Weights of a small GPT-style language model, trained from scratch on English Wikipedia: a variant of Adam for these matrices.
Each number is 128 + 32 x the weight over its row's rms, rounded and kept within 0 to 255. Layers, rows and columns count from 0. Numbers have three digits each. The size before them is the row's rms in percent of the matrix's.

# down: layer 11 MLP down (transposed), 256x96, rms 0.128, rows 196-205, columns 0-95
# gate: layer 11 MLP gate, 256x96, rms 0.148, rows 197-205, columns 0-95
# up: layer 11 MLP up, 256x96, rms 0.129, rows 197-205, columns 0-95
down196 106:135102143157121088107161150139171166145164135186081066132124106205128150181146172089105184087120131129132146185132169125179151120141148138149176072138123102161072097162133230113112154106109152139199139165100153106122112164136151070110149117106156133115170117165108165147117126116169131106
gate197 105:115202125137176143115215154084158162103093136138101145163076135095061124184144133098121138083085113131204121147142169141155145138084165128112120162145106126079183135082105118128128083163148151105132056143080153125105097135126100038105139145116086123094151143139115107168087148133148122141
up197 104:110133111137194184129096165164148171115080066107100101115145156114156078150085130210137143160149111111176136171143094093176119164111178179163113077134131171128170120106102094113134112163110110097082118096193101078157118106144121147186156108110096107096120057094147159138158163132145121134
down197 102:072126136127180134052132143180157149101101166105115088181097077118124121163141124125132156113127079130146180208146130088161137146120164128152124177184128114122120082089137113095117087142105112097170153081130150061098064105060163128146143158150083146093120108163149140178144158166112151166
gate198 104:194127129120150148183118170147124099122141131145140131178063099126069076122197158078104072083102140105090099109085159110125155125134125118139090151128119107102116109138117153201113111161050090188116155164100110118167157189151138123170147146123111173077137128168108108153176132124076170104
up198 110:167158174122154152146128134157163144097192128100056136135106112162145114114127174087184056129156037072168096151121142152116111144157113138115095120125177144168121121159100139151097130110106137137106143167131142152158080195089142139124108136121176152182125151138218162118137133187123183146
down198 112:066110160070121090146154143146161135155088089152128101104159181142078111191167096137141147174146187160168093132127098161076133130157076145162182067119106117062198149082131089064150093157111145092112139156143159151087102150155130088104095157131154110157119094091097105118139142129111135120
gate199 093:126132100181184142149058153111170155126168132146087104165146124094120146091100110180238122116147168142137059146171100130097167108132144104137162161119100089203153121081135122173129063124116113132112162108172127133135112099115168106122100098135138191155105159099147141121064091132102098109
up199 095:095137085153136151093128081159169174104179130111143120040101143126062060126145144169149138095098080125158197095122142107168172176114115142128134139128076120099128113142102159105139106147167116181102094130076153106116081143150092173177126134142131166109055107122131160156117181136074174134
down199 097:065092135146097179147180096157088129109182090131085146162156125119116109110108092097161086147114140121140071134093096171116127105094066068136127129137174104199135127146142111173147096097132112130143133125176087056120092137126115107080124117108061118094116098164157100104149106056074080152
gate200 106:130131075114172162112126194088086109112122138128141168109113114148154118131133064129165104141119168110149082106117163107063129170149140100120119193137098147089146094167091173156110129157104138171192109155121152193124080130119105103069042156084091153112111156099075121137133125169116157063
up200 107:157079155122136127137139157085169135127126090077145104116128124162145176169138144084105133171115153082116124149183142117091090121109161085117108132104136091156201107087123111099124132152151107162152098175159103128105038061140086051116105122120095129125088175155188072095139188140133097093
down200 112:138133148120119173195148135144106081150155170105145109090171112088143163220149138108111129138129150098126104085139151113166116212092139112116082110105154150099150127157149136111082130092196172178071165185147143171179105136142097100118166132114170151115176176144090131140129093131127123055
gate201 104:100106092132135165167119092186165137143096108143104104100152114099127095080110107165193065103096212128126105115140068158099139174171095119143093145141109152168114130144138121139093093158161132136074109128095193111140102106162088184191116161144174063099149147122101144164154081098117109165
up201 101:104104106151115128128154029144111117107064110143141110137133158134189147113113169174162142113154140180119170109101150162049136138096106102135121172105059133196158125117149139133091069139153079106042166123133152098157161124117158157159070119135127105120139130091095153098175129153136083093
down201 102:148157102106109098081177136125110079095118092137134136101110112071145126122105122217136129091220139123104142085165107193132096114139113173123095085086109119112122165135098104103109106105111140137106134121131063149088145115145115161172125059123131116140166127216134199125120168067091150102
gate202 097:155118135101127098110159115119114095128143113085127134140158122077119132204157112090154152136124073043155152142125139183112142155084157114121123121096084146082108114141168067155142156139170111104095131149128139132108091161093108190172128096121157146114138199164150138185163143113216073199
up202 106:149157165089157183088115096066114098083176131090079121146142084089088146173127079098101139108144052085152112175175166141101152123169128108150141116142115164190139097128183158130119133161157118144125160146094117101098095137078144189092130137203147190105103135091151123113127129084148107149
down202 100:117125150091099162082168143210147135122087126173123084131079111144152107081126127142096133142170145132144070179139149168095164139127132158075113070139183145127131112202120178128079165154092140117133118174105126077121139082160125070097178124181145079113151079142125171096097122176114152105
gate203 087:073136117108161128160166179117131098168102064124123087123175181119169163132094135147149145167099107147187085123137101108167114127126064158081071136196107085115117162094165123084099066109117139073088122085122159143147102125161148136102107112147161168118112126059181126090158118165171109113
up203 087:128184080155106114124134142133182165077104196178165111098108138125104107119113067148143156164111149180177164167108100112050151142131094156181138126117143147138075144101070125083126146143099149113116114123125118133108103092123082158098071110183132136205146145093124130129066119095164194132
down203 088:141108084095116215097126159086084125169144102139176125162182131109149141145106134167083183129133144093191068108155147092121103132108131120100126140088147155153142080099071130143122133167165113047153133106113137196126126118053126143139159107118230174135133142104147099131158119136138101123
gate204 108:105151132136149151112154084132107105116119074155159119178099132115135103162123144140131046198133101087151093124099138139162156174135122131141143079100137110176106141113158078147078130150158130158177083169091162147196087153097115194160160107127125110149147123145107118165163222127208102149
up204 098:155133116149116162132104163165061119171106152110068132130138103112202150139132185138157124067090164106164121193197123136136102082147135160135114105137097151086152109108157185134144089118098159163113081097069099159117145132181184123103111106158094141174149133078108154098140114116053147165
down204 096:049164153104104148127091131133085144158144157102141111111141136121106129116061067121143103075093123149172120104103105137171126149186116116107121140204146117128126145204161162135109106150136170101148093134161133180140094079129067123193088194092151111083162205116140130123111130142105086099
gate205 093:124119072144116132145100079146103126103139115175126143130074107125092168105115091131136123147131158091164211165166074169100178152120130055154099123093080107164133182098139099126156115105158168142136079125167107156132113117159071126154134152081170149124171144082093137178103058178083100103
up205 092:133083127164122173152076087162120146053101125073103131140129128149136072091145109122169138116137109095146161124141123101088191118097115109198150124164092122094202076173095091122164138169149138139115155170136123104140152153088156095159145094070149089114170097166110136171137128179151206120
down205 094:047104115102085138150083129126117115133127161153112128123142165167127115135148151152223102091106152071122113165150108124169099111114127244116138153108241133160115131164115165110164122162091171134142095134163092142154099126164163136099161073155143162133123118138144116142111134103128099078